config = dict(
    n_layer=11,
    d_model=448,
    n_head=21,
    n_kv_head=7,
    head_dim=32,
    d_mlp=1792,
    vocab_size=4096,
    activation='tanh_gelu',
    norm='layernorm',
    norm_place='pre',
    norm_eps=1e-05,
    positions='learned',
    qk_norm=False,
    attn_scale=0.177,
    bias='all',
    tie_embeddings=True,
    parallel_block=False,
    init='normal',
    init_std_qkv=0.0315,
    init_std_o=0.00548,
    init_std_up=0.0315,
    init_std_down=0.00335,
    optimizer='soap_variant',
    lr=0.00221,
    lr_mult_up=1.48,
    beta1=0.95,
    beta2=0.99,
    lr_head=0.00342,
    grad_clip=1.0,
    warmup_steps=200,
    schedule='cos',
    final_lr_fraction=0.1,
    batch_tokens=65536,
    seq_len=2048,
    doc_mask=True,
    train_tokens=321800000,
    steps=4911,
    dataset='wikipedia_en',
)
Each number is 500 + 50 x the weight over its row's rms, rounded and kept within 0 to 999. Layers, rows and columns count from 0. Numbers have three digits each. The size before them is the row's rms in percent of the matrix's.

# layer 7 MLP down (transposed), 1792x448, rms 0.0787, rows 155-261, columns 256-319
099:542512512546517463502430456412551449515535507549382519581501509462538397580468580509568524443527542468537497526610489541491554448576475567504552445480485510562419470534447519487413393474531393
095:564505516530564497522499587622584549505514460499505567417522398576470546557584473570503540605550606444519445513455479568482532488535473547548497509519533616511562549532476556493475480483476569
103:509436470521501498525541471464526380496500508560528529494482443550552495498597523509574544451574552482486411523477552479556527472538456490455565444480509461490399501447567454608512447525460504
088:525571517447508557487527498458568457501413474496427512525447586567481449440457467428434573574553534546474575484431599551511485511497551568504557571527513559537514407559502508516484493461525477
105:581438541577479577520533533421541495354469526520426390518546517526519492445482548474552421516493668481574489534580501519490489545462529616505450461543593495564441473504573639544452482511520434
103:517499515465488498413507556545568515487528495503502450511566471432521544508498606483512513441471530442491505543604535582524462558454470436497503506464470483566485515397437473441416456452423490
103:553597475535461615550450615463504526403542555454441623542539350500561564485475470586485502474486549541497533415498490549497544499564564544543508539510599533513479497452604479486521599488463524
102:580567421496454530492413518570569611517468590486457547560468502506504496555445528530550580539491513369593499502464525569520491516460463552496454448401503562449497495442507467500520613451491461
097:500424524444578540503534487482483527486527406432572461392560485511541500525534520512392426455461516494524512504488444509458478533548585465583506451612575449572509409488530467552544464498504505
105:512540519529361484564476472541550506494476445536524502520509533552548497493568528391445498537448545480458487617548478505464482516463572456502547577517552458495601423483555526584386515568402602
090:618456507442521520429492493518484549556528565546470486490450542558562439536462548570542515540575350461491572429517617536552446507448508463610562500584496451588504474527615409507459492581468521
088:618487415541421591547457508542490521538501500541490582517557437472442574525499512530562458538632505568498537505438501526590478459494475538524449361540450493530551468484489450494529537564556457
100:530565539501458465456490506457430554498491472482451427559488511528455561470557564472567545502456498519471528469514561498457404507435535542509529486588428538434530497531474573494421535444541476
101:497444517467575505540407599509564423484499527516548506514453476406529517542467467518465374546540614455409565486449473598490446530474522472483472561451458499572588508547400561463472535486597488
100:485449475409568521563533469499492511419501516577509431481483471613502534445608514515516607532582468464489586575552420560496679558554475519529550409544508467535515439553476484540457523473494468
103:461423563512509600527421494521571505454500418451441479479492510596471481589522503534488518422454473481457521441574449480536493502501480455444496439442517579502538441455504477552490576435506500
100:487496523512525480527558519511536494512448483439450493393527591532464462469464548505526518470425439556546471398542577543543449556456432485508568498595562480391466457556492528503450593490460468
101:570510500532579564537442584428520461466584529452535407437519447513503438455478502607482590554467586526546612586558482481565598468585549483408451582466572469593514561513597559466519507515532488
101:486543399465535530551545467494555501476604496520524500555484441483382547493473487531455426547505496469506557507567459483530460534392547425488534454523506547509522507520487510456462496485481477
093:487455403468477510576398549572498518559507426493419535542497490502524462549453470455566533531469451555519460412584556515568526518436544497506452501555542492460539503412529458434491599477493478
085:497500466570473585514483529447397417578510535423382457482524523556489564519587437528532593575504526547480534571480471532463536505488544492509463427504482517484511586456481543536453602472541451
101:505530464582462485432587458647519519475397530523564516447504502549532569395579548521552585492457491534475481457532577529466469335523502519485532508512509553462487532524524504512476556481527478
103:566494539509543485580468464483477516518457548584614557530516496466495525498552538572629493476533425430465510616533526507451537601478568449547590602449564533509498472539558452525539466428538535
124:490447494586567445469571548441467501546424474407475472510497587575494535513538467498493533505505473440533450500455552408521469552487509449545569495493566484504519440489494469599550539506506443
103:482431624399475450536503508624546529556472495547528453520532522524546508504435451555447517519551517533670487556506501554476523521532506471542478370414544407559560569505462490512424495587516461
098:510490452512510580494505529482439472401547436610502549555538371546569499456626566475530453547450414443521530506422509500458508423503424468470575554546564516492553523425534513491508454457597501
100:507530448466416466488481503474524506510548475507498589502548461551473543489518511477434489520471554525431497536401399496506485503516475524492490502555530600494562569494474476482485509628581543
101:497559553450447520504500550628492630508591513515417474476496647495652412444526436463487496461527430464499537510437506538576497505510472461455488510475537539485486421523495512462478423494531507
085:553482478531556405442431562489561583524596448494533492596459486614517469572518582529448537582467502454531508497462562518502495488390425682479471477457540542466498543378457494538515460416531625
095:525528503469598496462455626476590478520559425601513573544472479463531517545510503597586456506461517423452565525531535551597564464536531516500445429527576593503487494465402444519613499476474492
100:512516585492501523533531599431522587524482605512490554563543532459484433404456550546462595525492512511503528558445530550565388460512478486494522455511507457513554472562439509471524394479565425
104:529544405503544499483521461522556493459496446573584515503580494429556479512569534536495450533629474485529436602485520540529456424535452464467549438545580475452450411439501501454402531577449527
101:490476518548599419514515634430470395422603524589491589555482502518516513481511482537459535520560471475484564442500544521539541542518489523539618469526532537517548484563584541575549462463478562
104:469461548449404494535462527567544477483594497505518528511462494483517499452514546521499507442549436409516570523389514535416547540537553557599462550464577484590557394526572516536375493573484430
108:424545468487506437498543454423594565456513458552577497483488559563489517511448471574577465540576427392450478481479482460531463486482526465523476500491566490503575514572557467528561474512465522
101:497459574539583571499464575537535528532438543523443555523572457615457526480465609510480466478565538512492519538484495496448420579490456523557482511550489483469526487487572705641542515474481438
095:443564466493501460565550522523421539462540522547548492496499528481491502519539506531588477554460540467468477529447526532493393536510456507456536443454471563495538347585473502504510538497457508
106:488434495512408450552465444522495442548433525585543405445519559512514562561600439476511429481427528512531439607581524517533495477532513568573497486430458501541457524492460482505504376476519510
101:517539445544471537562556508478617456504471522443480513418486467529504469486488505524464493487418387467545500341448556521561614516534524428553442588457508452476464477486450558450505461510377518
101:470466504489524508498535506643519542471506540472445416556493432509449495428461540486556404443552500540489522507470485484529510408520496559430510488538485526467553488613395567511528506476495530
098:524525519557545528455544502521484548529533566587488517483469501571585504546448446608489467590474501423600494483596499446527555421501594520525559514499551500534455599464520603426483380528445502
107:478526533520570419458500445617535546459561521550525454533547541517483384494509603454482451518505453456562523482521433474558467550580519539518449526475501548519564473665527488549458472499559506
088:627502563511507597534459514459570565478551608487619667584484602516464486507661487491568431576469476495440472487533462532456563477404558434494520401471517540452509632508588521529604469524489466
094:455472465540492526511549543483524484502597436462535497483487557506497556468536583510620453542493451518502504409518479573530509498568580461589566539574545433501484384546451484572386516519469497
096:521505460491547456551501417499555528503503516545528517415572506554429544527517509517555540560487549527532430440455443528461548476502477457487555478444463473461484445548595529500474486555535546
097:586445487481565572546535545482652516463508554486502358494506590467501508505516397432388611455531480465561481537479481530451484513543463459500482493493535463527466544415575566609494591508559586
100:603533442524534541530542467549468576511445599499606460493491437479634461512506492434498512514540546541502496585509533490467487513482441557565568476515511538569494504503533557388572424498486494
097:483473611487528434554507599516439500487521482579518537604404471621456447519613490564469534582507483477528540489551545472441544465580411431503451556561571624455514464520451557498502473478485502
103:481509431518441490505574444509574597517517456448468593563461488484432423428457504463588414477527466541494492498441487413467518453427551452503595527481483535472519536518533523457436588443501575
098:575511536482524527527557538543558522491582543395476575603467506470497517458530466522431461520483550400484519425532542442454406509503480499505535481551374591399579473446478499510531414534514575
102:450533467435614557556530617467502445562494487571468533503548441484584448489454519518578496482512516461516463466516490501549420507486509455581412496434513479523540556418526461586509544464468537
100:481506470350518478470525539491346502472493468476558468476448501477538502444509536483444526481521474444513527540497530538612495529549479592593412535455526407534536458464661560466474551550447532
101:467513505519493567474456551529539457545507465476588547595456496544444521490466489555590479464613588548454497518463534513511533498487494501497490440426553415505512609545529530511497425554557581
100:547542482541553451472560522467510557458481598419541431465535425476468534506509523438550470540452459526546441448554535467594359498558490549498452479591494542508478480607512583508444512547462578
091:506455513448474519617478501530570414445490486520501430544448486530558456511516515454538453517545420503459498475514449505509526470471442624521525505502468512451523500520506532480480508559463573
099:498525465514622534426478538504562348559536507505521502514551390498518472512475537521477416449628442648510419482461557515581373520559516410469424490506579523571449399454467504437611485428432513
095:506422410479424527512433561524546477521519537461536491463547542560492515479450535624559560491563588422558559564548492475465480474550543542526509520561538467610526444549600417542506514569460519
104:504502533494511483505395529525480515514521511439508470536485465528522419517533494479561459501536520570426515471505606506494542640532560504432500456613574509533500527568464492453518433563406491
092:535555503512464500488554468546483504503508538484502462563549514519482620549509499490510532496550528559464546503593458534557469596466426606546517526496586482579565533574418543485474454570565579
106:531504534556484481566497437506481477485551350448541587523569515461474516463482481537498613453525521521539454461461518509532487626407488458464544442527466547568530597522465570437437460538518469
102:504458444517624548482548427459469525569544371528507494606501489443537538512582463470450462474581391478466440554461456487517559507584432519611520491447509620490575542514558503487456467553461498
101:509536563495567507574573465463503506537493521538512470541459456570532514518436541525483527540522413587541493535392574606503553458442527463544549478483526573484566500551513403495542437441478508
098:483505448533461453458506418489485527485492594602586493519528466389489497510503443487571531529536517557500473441503490479487541567516442565563552482503442510446485502490454479425542402533392478
101:489516540463517515458620508514540552497506534459477576438547483492475481596442508544530469475471595530515440468544512428477515471543492505492527567522523492508508444469565512517604543430451621
095:463532573536479428533584482565544534521540496483618438566470478568481536521495346526525521441497535445454413575520443566587469517588479433478478500571433530412485505444369541473495497550514450
101:464546582560501543492423442504434516486616464588563545542498475452587494472515403582466480512510498507489498486493410553518529464436518452507501587579548433526451576541489453541522513548515481
101:493474430433402413574504478488519493488473510499449565461448555529528542485422516507461593533476518518544464472509523531448513468489507484444434453506476556488496485527481523533515538509531444
096:494452453520577422478422475497550506507512495491520541571532519567530537575471534537443516459528511596557478513417444411422515416524464451461518505467454518531581489460522572520517603473461498
097:539509487542472508551492454488407466365455517556601472535459528554552557498518501501506484457536436448543473538553465431526532565510461550496469496440602478444498483526446540511519524525499448
091:480489500545611488520453495625525491541444513477445497497502473510552556521417415488500480567435571493506504571516483474540577417422550430489428465451534481578480531432495543623551529506465486
104:431499429474439506493507493499514511468599504543497459548475480513498436525545492511487517532534444464485610508559520548516520538528579532543532485587555555480448425564528525647568502450570501
095:565472546544510457520411523645412601535426511563475435589537484512331475482589444433497441471421546554511576519346413488441473495595496486566519473487490593482607441479494557499500506537501451
094:498520522495378484513577517516526515525529511470483541543534531529524473473402521397513399522488476464436485636500480504521488480571511486456437446489504448566513554636550514545513488558541470
095:515608495502494468440459385470529486501441471550530478441449499578507496397372437588477516512552434516510527415502618522459525449501460538495453434519500549516516526545511540485509477465497525
094:458500538436526517468492464441498429514571523512518565501508524431551559491463479499637456470450620457526504532468529495511489560457543533559513531531506453564574558572569531624515459460547513
098:524454484524518501429542437461479512546508461545534500467451530548495571450562512484452512475428508471515489449495536608539513454578498544546524447557522480536542462578486552532467540546492472
105:535560449448497422540569453611553516418415454557490488597529507475522510569495561497557444512492640541530532520436569538452615536475556564542526520488539607611525523570537530536533459454507489
095:532534457470630504573484476432482501497541499530459530523491547521578607565488448550529575501468552541598422490475463550510499550518489397541439537579523498628592566519422589593540451562509496
094:589540526517543520498427506500546556496495466486591532472494465603526520536493554462529465532536500507505508534553423613446518578468475562538514577539575541538487510529573527496505467502533535
098:516546451500544527518549482470539493470487405523445549505430510533462441450442465558486467537539476490559459611451514506417465478596635503512607435484533570457498508502499443593544472446490415
110:546488508449576484403419471533521506464605563524484433489482506469574516541533482493459569448481557460498560526418497531599463527433478507528500544556518565468505458465500426454467523551525490
097:487517453472553470474549555464428481399526543468513384423475596513475628504448568560471510466458481468539463482522476436472568489529539538476525435534497448538461537474460499408531467495410613
099:482383404512491521584439561609444565433441484460494635413553555549489504521499545524586527513549532575491504477493501485504438493420392545469492495558553499494613643560518573560519491498481519
100:642564489525569490469462492482428572536541539507464577489509494524559489528519480462439484538495482594581478416525464583475503508565411552515443451438542538530515508498573564523529652516551388
099:530528537637517463403589429524512526529537451484524559573520431506593578479430516445467586515525450496423620485514607564597502495555441558479459505540490542513516444476494584482531497488384503
103:468576482456537501533458549643569475531507490598528622482502520424547516506611442511432430489505547604473486511584544473439572453573496512482436444556505436462537497568545541542478463520506414
103:428414485515449408528488490636514474521517552511603464522529459514421396543476589394456443491506514430419525518474513514500495514532571415508505422451503461530556448504531601493580516512584467
108:355521475555491462455468509542465492428455496465464347498489527525434445534493483507481507529533456453499469525512496436541503521511508514529477415512485450508618568529549578474572509436590557
102:560616561553573383409535496466485529470475496488499504521486499383631508524472540464557401486456457565566418520591602513444459493554503487552547436450458427462523419499474518571608567510414506
103:446529489472524459539569485557475470490517504533658494494472519511523478476454423454574543616525561543552486454514465488477489513462565507468524492633427469470441510496505453458546539527528637
098:509506501442501495563411575431485383509541577521504475515527525505554426477549455523564480436416503394497519494530502529446424509487469539406472493441560470611493456539506463594477545447442441
098:545475505600508548536500476431454486515429550505611454490501549469511481582468464428576487440506529511596535518452529497492500386577647416544492528585517540518564463492549531525453440523479520
092:475400451525518438520503602458484503574439472562578460429490455540468440518496539538569467480490544556483471498517400510487480424481441506554609516515439477446499382490456504531534467558431570
104:519537576519450518568524590466509506533589521450497561553407572413442536535520517486547447555573444518445484473565512512529461652515479448538553503555437499477537444497459512489511436574448461
093:534514468554498497565521513473476438472407481470558506447546415530558464517498442529507448481483512476574462457535507575540420489441505552555576522517550531465366513444470565540520534627496468
101:555472476447437530494547493474528439453497451549492526477562502565440562441572473494422393519484424560454476490488429428466433592541534518538542412510361538421426346513479521443530499633530543
103:495500543405497575540469544582518361571497414553531482566449504572562489428506479450504452497445535513531493599572402434407462514500516520566479595569488499467471519548462457441499497568541540
099:569508510595465476554495472486483497525523483609572561583508480544428510549525506463515472518538552492473520491533517548457524563524527601506518463555543385441500491523546485493546478423504538
094:519484499471512539506553501507522509505517503532571489465575477446452479482541487539456503499456484583464461445518383532503482442526502532521503548431472535587538527618426494497496443502475460
099:530584519487477503491558555437497541460448554468442565430454521517501544497479521532579577546418554519592405488537453504584481480464462529530496435520531519445441503352498505474558485584562547
099:460430532556489608535479529585618524430402516507594534572548530552559541409494487500582575502507443577543513610582489535529507483456477529549563440577428504547513491548492411562551501488536514
097:419477432503437579499562472396459586539584506485493493450454442551456532481521464466532444537521499471432530598608551481558575584435532475503586534410549511414583541519562562500539458462478421
102:475560521483499454438562474606592537536512426473570473449485523551440461405443504495441497507506471602512516415588487592580575495499572509549566518432559467510544647582534568543499540492495456
091:471473456506590568395442469399574526556658565543446494530513502531601465506503456490536528527432588476566444486433472517496509628444433461442456447462497448525529534486464500449484522488488452
101:505560504534473534494495536431559518558548454493507467568567542589564498433445490641525353533480441513474483573516557537482502573621490440461511475409521447495510426499490440538557454413452585
088:529420555507467475415485452494457406422477530522579491524493483488549483498480432588505453421487516497533503554513523502423528490509558464532468452493576519495544373517450583475557577432527533
097:469469540527560534503435484523552478544478444529462512504521430550498502475518479502499417499544621575596516502414555498615447531461528518509484554585525603446531620500575459529482418472492490
# layer 7 MLP up, 1792x448, rms 0.115, rows 156-262, columns 256-319
097:444402585481597577486453545497544482533493542490518523568460512406460501465568499559491430481479432494465526419444503528497426550464455482432544450493535537514428479488497454583564474545429523
104:520503520528539488492510512436496417516500475639554446485492494502505514507446488518495500409429540550541469417489467460513409580463543505480500446533422598487475560460481430478515492527501501
100:495470521490526497496506466534483528498454517539421499499498506544486413531552523441490408518408482523555418496467526476452467503458524510497507463535569487490486463468502545425421593452427516
101:428464497433528466406501519526608459469500484512466467503522477505495604521463577485578462482598459593456495560489444522457446513486423480516515517461531510560505482540513537523586446492544498
101:544525524493448575538503464499607460488477583500488486542570577522554521543485563541413512489516505548425510542504491460521474546482442526545451596475391527516419513512583517462409515506511510
095:562470504576599560468531409543564509527480461503545475518463502522541514476495504537532497383484514641400405612466432395479453550426399450490483464532530424554537523498524476570422564486453473
104:536552374541468580422459522482428513618547520508445538444519509485447579510526685470499534545591509443560548509453533488470508491466487632580580456551489469533479604514548519466485452469576452
100:485484530517484524492551506525496556368585457430562545510478490504584481540561433399564512552557468471474646453532487475494408505461520545584507513493519502439459459529529504499490599549415527
105:439592473500509445471486478451426515475516480511430493535464551485542505441503458514474445477612543530475589460476497516476566427456398471422541496516484519418506511555520485478459499606430544
082:399473438525419504404530447461499549423470513438526431397540515393447522497518562532488506373551519518549557507557529509440577467483383555321493440478572495497521571413479540490438502535481507
094:510557365482435475395580545442383517372550480511572477622509594538536435488527581440421568585568454450578555503498450537561357482452394468408500526517446421608488434504418522424479504521528453
104:465527461397471463554532547450578524448600510426472543551580513577563522562513575516517474566500436511511521524512492429513491536574495503537512509506552501534457502463452441573510518426484466
096:566489510495480468425528521502482596511546532517437475585479518481477512491395500528507479470542441470552565505542472573567440466455508436527449484512513521460501479514513545539533474536555500
099:451542524453526552448534417537475586476442543512564511428497400625555488481470483625506499580463535497514502562469482474485525489488441506535504530462586546483548421511508497515466521512524601
096:540540505588619502589531411540433504455576516483572515506550550494488534496439430521514470494566404508491533464474513516558490474519523380536429410477429490496462536486576424569438492440511521
102:468451513536436457410503619518511513476484463464477516539374456440472598498493540482501462544348442510473584532524558514505521601477527480519550563542450463605467528537469545460510552529439427
095:449484479549597435508469454504514491541461523492514451481531527503445655501410446525549428564509458450471472507477456503543480451555569447385528570493469523558423510480468538573494541512533524
104:496485487496462509491508496463485566565515477417536471561541512519529542486467502592509464520452553457519569482374454480563484457543476492514496465539509585477458443409519486542588555427477569
099:565476497523506567593613571542498500524437523483572439405527525521510546454528550479471427473436420494435358484515429394576462564405526473382512584525437489558465509437547517501489519455578527
090:575511485408516536553452537544369501475430450549495438501530584465525442516425597476560508534528510430384494526521484363421533431446539516549475523489451436538509467485551482584408479472492510
094:560540371463537412505441485449452512525477581441466649568460524442483560521494507513521539485514486553465443501460500458483456399561524500623549438523529441461534452513561532530480460426596448
099:416407523478534505500386496607539587566473515455524461636458441403466571469539533449482451481521479541499512556526440475463469589471545521468450431586558545459495355611429504515413440484495482
113:510436457573556516441508533369535566497567551484446553505528578435484513451487498550457497466464578651489510408478561397567503531552528518543523480523581533504511496514523487500613459414491432
103:478450484592515429461446382540506473457489530512439516522492413488562592456448525517504534486531372527490510464532506478549510490549382396558492518513492526547417535503495514459439606572465545
097:436475566572527473477471586482556528468397479521429489490554537553511420528515529466489515541532580459627464460557434572536445463393482545413511505561411575506387447505489524502560444543528480
098:505463539520462467493468442565503485453583522565473440482567537544431528433522468529538469538493472433555446544511411460504466589516435430498422492610481449480493467477462452351467603484442538
100:551428426511479567552420505462525542470459611466403489451495521424529481548513542567509549494412530512561442542458544532521552490414479512523525645479492567556508473518572533450567463481480586
100:446501519550505616435515517644396512465544491628571585563470606478509520544472536447413459592479488472563500435430546578471550530530507609568417516442489595504534501492565462490511389578576430
103:452514497514464573475516483583446546472450530527445494484458467447529490542541424450434497555474624422496480529481546604504546508532501532506432480470507513576559450540551585508436544479457514
094:466394497535509472518531480529516538575425467506537398526528513495441485484459497508532478505438446552405497595516434487538475531488533529470535542449577498471416507516418535551556439423557534
103:469545455426430579491495406494513534493519518451564487490492552542355577559435519535544603430484545464499557564480427596501563561554557430532459424577461497513463557600511418448594473514497555
096:489555520416511465420486515549442520440461507515397574472614473545452453365481565484587595576535476528490499490472445468565558490458503567587579500563507483499490472507515548419497456592438559
105:405433482376435534488494507606509491542482465395433483507527448477585470430490594467494533526561450454487507512548506545482491433532530449569492471449516493501524445503552483545437524486561476
107:548482528379480572555515521463508496501593540461481385471534426511475444449533481480446522474507496527406462559376466522498469553480502561444435489533517506448550463462490440510514531521515451
100:490466565463544501563463507466442517492547554520544493460534604598463522504464483553434457557443501515534551499496477502577522525521509535379500495545506506458460469406522549406563450471467524
097:565474439574561488525510577534382507541475583543482463522511568452412478511583518580578531596496437571524449486445534496491495443444396522426444505487570491506455475509423479481552435571512427
098:466506521457532461440447504548446401600538500488486497572505492480497413565458519456566551385507560430529479433423479493441494477487466482480459515434606544547436496526496510552462467593526514
097:558512446541459492513528584539515460476444570500488557526501593494351553529439543484462451502559452426518605484451488543487563482464632515512591499508535531514455468465368455446509486565460514
106:480500467519485567529468508485519525455587532605484482533487493580508398464477424452529529580500458455479497635495496424624535480417556478485498520539433469482534506630468559534468488350433414
101:426433475610515538498583611477454467467512488600447493555494517479480548524462530573483492524538393488492470475500408543522549455519456448486490386435532427507429520530424451473449593449450578
106:450422551567532515500486591491357442451567496601502528475550591430535524487593507549525430495498516553520482378433502601540444463488499525493461441412570450569486525545499425483491529507542536
090:568424538524484523533542493402542520450503452560495508452478500526576509471519495467503565567463489577575512485426511560531458570480473506496473534505497496507457505462473508401513449538458421
090:544486513512552505567503717491506614504453479495533495583597528476478529648492563461477503547487510500514574382429521448516441529546487496487508476552474514478542496489523553547491413525527488
101:532472516444493437582491458495546539561437467455505488514488472536487377546450549575565480465418509470424462555465500512694477386497567548536478467515584466436503528511465511451488507597582441
102:432499462394518535506463443468526491587513553499589408522486574438452484501555489507497393513549452523467451576459528566493438436552544596456526511534368571481455496474570508433441613559496454
097:487413507452520441509401495446419471422505457452493474569493540474407589536572543428546510555525545504517549506405433525493521528413467603516590401483481574581521515504548518525523483625484454
102:481447551586425519444439458402498522559452564469520437477562556527501513467637546597451486528486463546438480377381532450423497563489509464517523544546504544543391577469488493488523444451497546
098:527430443511545529494481547599532477463591492506493457513521530440481571511530571559453418545520536421536416492517505432476487434495441557436452483528474410410497504548430434422484552571483482
097:477402500561498517524410512472501488361487504522493474538493552535454490487572489519567474514499387554451482436433452504551485507534530498510459571560524443505500509469525522411500542529512504
101:618495543512458553583493554513505460520459461517478418494516515460472421451516442381444460541529479453472555461440542500505556577497474511471559513463517468488489506453490489512532530457565531
096:520414471467511486501544397562490566609502503510444492420448489491558500442593505539398454512557443507556461470460494486579556497574447590541437505422447530538497500519563528577536533501503548
096:474465502493453546494474435621525450543411479512474538538532497508507452472508482596469524468500504623561524498485542491501466644457444558468543556521559373524457543497565423448431528552539503
100:522580542511483489467444419411440459536440495581522512487482486513503496558466466595506406507447472497440543424521615506460621526560499525523401480511500451527502390484368433563542555515436472
102:580511471474552456507410502550561435471577511529469511450490531431488486510373500468543440468426460492511549544492472499580441533504552569497431550505535575446558472422453413524521544492502474
103:614576581492493538493535502530507527461478491542501504526409532483602588363513443502527516542589453577456531499504533498454415512473515518467451407478476493593508395485511549547510496522506417
098:583504492463502568452489544538633463544494519421543497501528461538573603503496555473413437454470447500418464464554504542579341565528417553525482592467475511462484508452541512434494457474500500
097:549499526531508509482516475399500390530453529442534528544564487455453465560557590473561531450478449486561482554495531541477512532475496572516530454566599559458553535433399466575393459551546510
105:467507517394467589501519548545481500493519530491586547447569517456548495461534583544467546514465496483578554456501533523495525503415554514516502569447567506455388442595519419446428554514518491
102:434440573385552518537388475510473447431571520514490514489463516461521534383526587584510485430427514585513462499531537510647546455493490521372500517489448544536515544572514518530530414491490476
094:515443583434540493504464475475496609499395374569521547430474472523543495547601557434509533519543577481489556503406394446530463573456519437553478497516462539508531519517470553460550428447547481
098:508503374492615544559470486483465545469562452529390531501581536585483474544519503419640516488576575531436511483556513457523504499513450457492371522518537389538521487541534487429532444506499461
095:463473436477600541540570483528525470462504457610411528532550566531494414513484487553606492535470477540490611491533431491499575481442484506411429476466482591476601497454469502382541463505609461
099:525561552520446472532629458472551535583564451519523490470551468529529562522497540517529508555547471422525501530533534532510525591489536492496433501586497519515541488518415392428528446535535485
104:540434496557441536407577457479562504579499518490567492509520489508526573472513385523608360449503423404484507480479437463484456541587514471499441530456482507541534462459573442449547483559449506
102:483512493550591472453514568480532510439528492478504444574453493480471507467461477599460529440534560456547566455486504563623449479491466593512524480469440632500473499464470420441557497510497606
101:473483537416527587459489557529478502467537533520510529558480502620377563475477479427474480465557478544491555506505479463591517421507465548536512423382398528544483524606515542462567521567425479
101:404415433474441559476437482482522456522583669481458477497448613455482597502442546585591518488507515512589489456485487531456508507549579426477548532495477494387511462439439576465472455581485457
096:575569517506458501498498460574432451489427521463412495513479525575448444488415483573508538517494529596433495423423486498420504544505535487596567479504420503468565446551512492451427552464560533
094:560530552460506472483522497557554568557455495554510507550504456500520425534438495349448529496576578493512452447487404468595486576497426521466510505535461496483490483512434443507457502579549358
105:514463470533577440455556514550435531473512532569505501456534527501631532562503506524590481515550544579519397454513539546570563609532580503475519432500554553490503519521580499496531525501546536
099:520503440601514556462610583521458444520474483453401498459528544537429503521557473501480463581489538500514576548533494507601552452499457475477447606471531469385491524478489455482569460520455440
105:560453605530463513510465341515517391460519601519559487552414424423493430516570664578434576505461512528520451486473478543395473516588516528508527558457492575499495560512454508477500512458539462
101:458489627509525544432469463501501488367487587505516525477497490429503607498524477517436468338503446609440505513501456503436495551529517581621527487510518509535495439523503553582546551506504503
095:510469390548532529529522485531479512473423527518428459470567517459516516557518469521497512529402403512468481514539494512432452442497507481536439424357461570358483463472597448443470474389544438
100:437475512452509398480511516496466490470566530506473466486516518511471513465540491429487448477576475529500480443402393422427495510489523435410492384456464508521449477442453487477486477473500504
101:497475527518442499383593453525501489405497479543482496614446500509589556520513437467545536440357469489545530500501480463458452491439501517510519463426562451550571487445474559544606419505527449
095:525520561550525510530454573529472516459519590435516558557489595508559541540426452501470447561404460448507330515487540516498481494496445444446415504542514498523491423497516562490526424496500446
095:516360496508559423478505521508444436433489491415415492371504479481543609500593522493470532478472488579468611388467576552535534536499466475520449518514492446490365536505496514519521592495529518
096:518428488470533484477562549536468490519473600525542501507468454466500578460500461472561572563495516447469461469463493445508606498551429502488475500502536486590519492504458569483579572521541515
102:442545546534528556453489538537484529525417478515514532502488492463471480448439507486564513513482474514428574586521585553527543591552389509548484458521519537420561502504479612523424576519535538
097:475520421475497463547436468484464564498502580499493489513524542397447452517507518532517437476541461487463469425481535419561482512458443491429466417516551523464459477395480511477475475399335491
099:507433457445488548457470531420404490567442563546477530469487508647454483516491473454447483584543531499541460516536561512478530543490484542467528460616455501561473409643552554552501470444507594
099:501430536447535400490444471528474564531501568553505434493497561566427409472534588532542478602530508500448492534396419543460484398453538487513475531569595348408374487477504484464383505476569470
098:552555537479533491488521466555447442455527574469502486547537556435512529455599547514473532451547407523428603556496579499502488479563463564505538556431508537549391496506458583516512545497418493
103:576492583420503462482414467569486416469473588494476421554464492578506477511498495534478467499493388462464449478443536528551502491537645505479560488509494523512468499383457476526460464503477522
103:462496509544548463413545532547605415521473521493495449517469581467500486552423478494473467382400463464448579538564606435456385441435545458495563522421432556400573459478475507443521521487478495
100:487516417543470497545538494510559451498488557461504493535458482450408481499539490511565519579485565550492506574413461516461508423498463474575534524504594538475401460455468519449571567434495544
104:507514479482403393499436541450450467587532537490577492519582486475515560496470544496539461526554556552488447585440470426500510441470524482430457518573513481537530443476479452439493508450485511
101:478449481414546451498478539585438466575403619563503454519490575537529487553549612441522408499459446516452435541548431535611531528545467491455505506505559441491527451466579513510504476473535480
102:475494483450509466417431611486526549541544477500508464602492612530601509574565494535459547522358536428429457438473622519494414546462485496462490528455498487541441404469478429511484590435500416
099:542604463533658627521583539600484541513471511538458572511518459526476497515563431412450419499573397575577496510530467513495468529525482494534505548525529570505495506528547501518463528546497612
093:470395496512467530418492537515447485525547487475425549462517489508478566556445474488477419572446402477399486402512493509441464561516434465444572487478386497531495521496467625559416520519482463
100:511464646490479466521508556451449465505546607516427571519441500562476507483603583509391519495461468515474484503519506519471539504526468479531463485637526551531450491468489513509402505585517455
098:471496559487420477587496594527572528511594409489439484610504500503585472593498529521550474544544466462501422540499501517519562439515414430490500514489527663465390512474421526517542475553544622
096:420460517556548450546490601434449486599552494499476579551527490545442390558479571537512479579457505540510520488515471401558512513485465527528543503540439489513492405461529546438438516480529465
098:484573618455590519432491489619461476453477540463561607495518499497490451481502574601539464487548480485492549475527439529491560486561623460540489453500528483569541489445609554485496516583451542
100:447408533519470535537502570537532484526495545459464477473527452475491519499466539540489471443489411492493556448437473488524542483431493589551527369535487505469471431575471491526549498572546480
095:480570477476413541525465559464438455550558459516521561462426591539564458544514511527493432475482495547449468446372483434484568544553512473476515339541557480462553508492503495462547493421498510
100:474452555475512546390554543454523523457416464500516517562420449472533533590437481561533410472523444533491583541539489523476495455384589630411577542476540433544534531496542579485495455548569481
093:440465387521499493512555506542481422523526492529471491563550520439469529529491526441492490483451533464403430506406446529558519571516427548570494467458537526475547536529408481550516486507496564
101:507551474520543491515511594487487491504459554440515440445501518534545448481509520577475478518515511389463429507484432448418507430555476513473531470488563439487387552552490475595597525536485462
101:402537528573526512439561443519493481442596502461533479473450446510510486522616428524533599434542509470449563460495566517480552503514524505536544509498533523475522584503501557540528485569465585
095:491404539496479518369521381501383473436438591433461538534518553474499459557596430497437518497424504483534610489508500567517513463514496455522551566559511483401418522487524455473521452537459572
104:478494540422453575507479562420453395556544406554434476534488470498454439506553508586515438549483483528478466383485512431493429410466529461454502484475475433455493465507514567535488452491460511
088:522567537469567397463616447439480531527465451494430481470578550483467470478501478505454467549450426569587538476436455560538405435552536549551499454423470487481464426455545518461529517493509510
100:596383463506464557535510469542513576501568471540579519567587480530382412514471551488555482577500542481559491398505492418417471558398522551516451543510497437463473459463520514466442508488552513
099:409520490556578462501433520529479477522569546545450536481522530599444527471543498508494511521516509530517516386559537528503592464457510439532481421403441423499428512516479507495463450546523462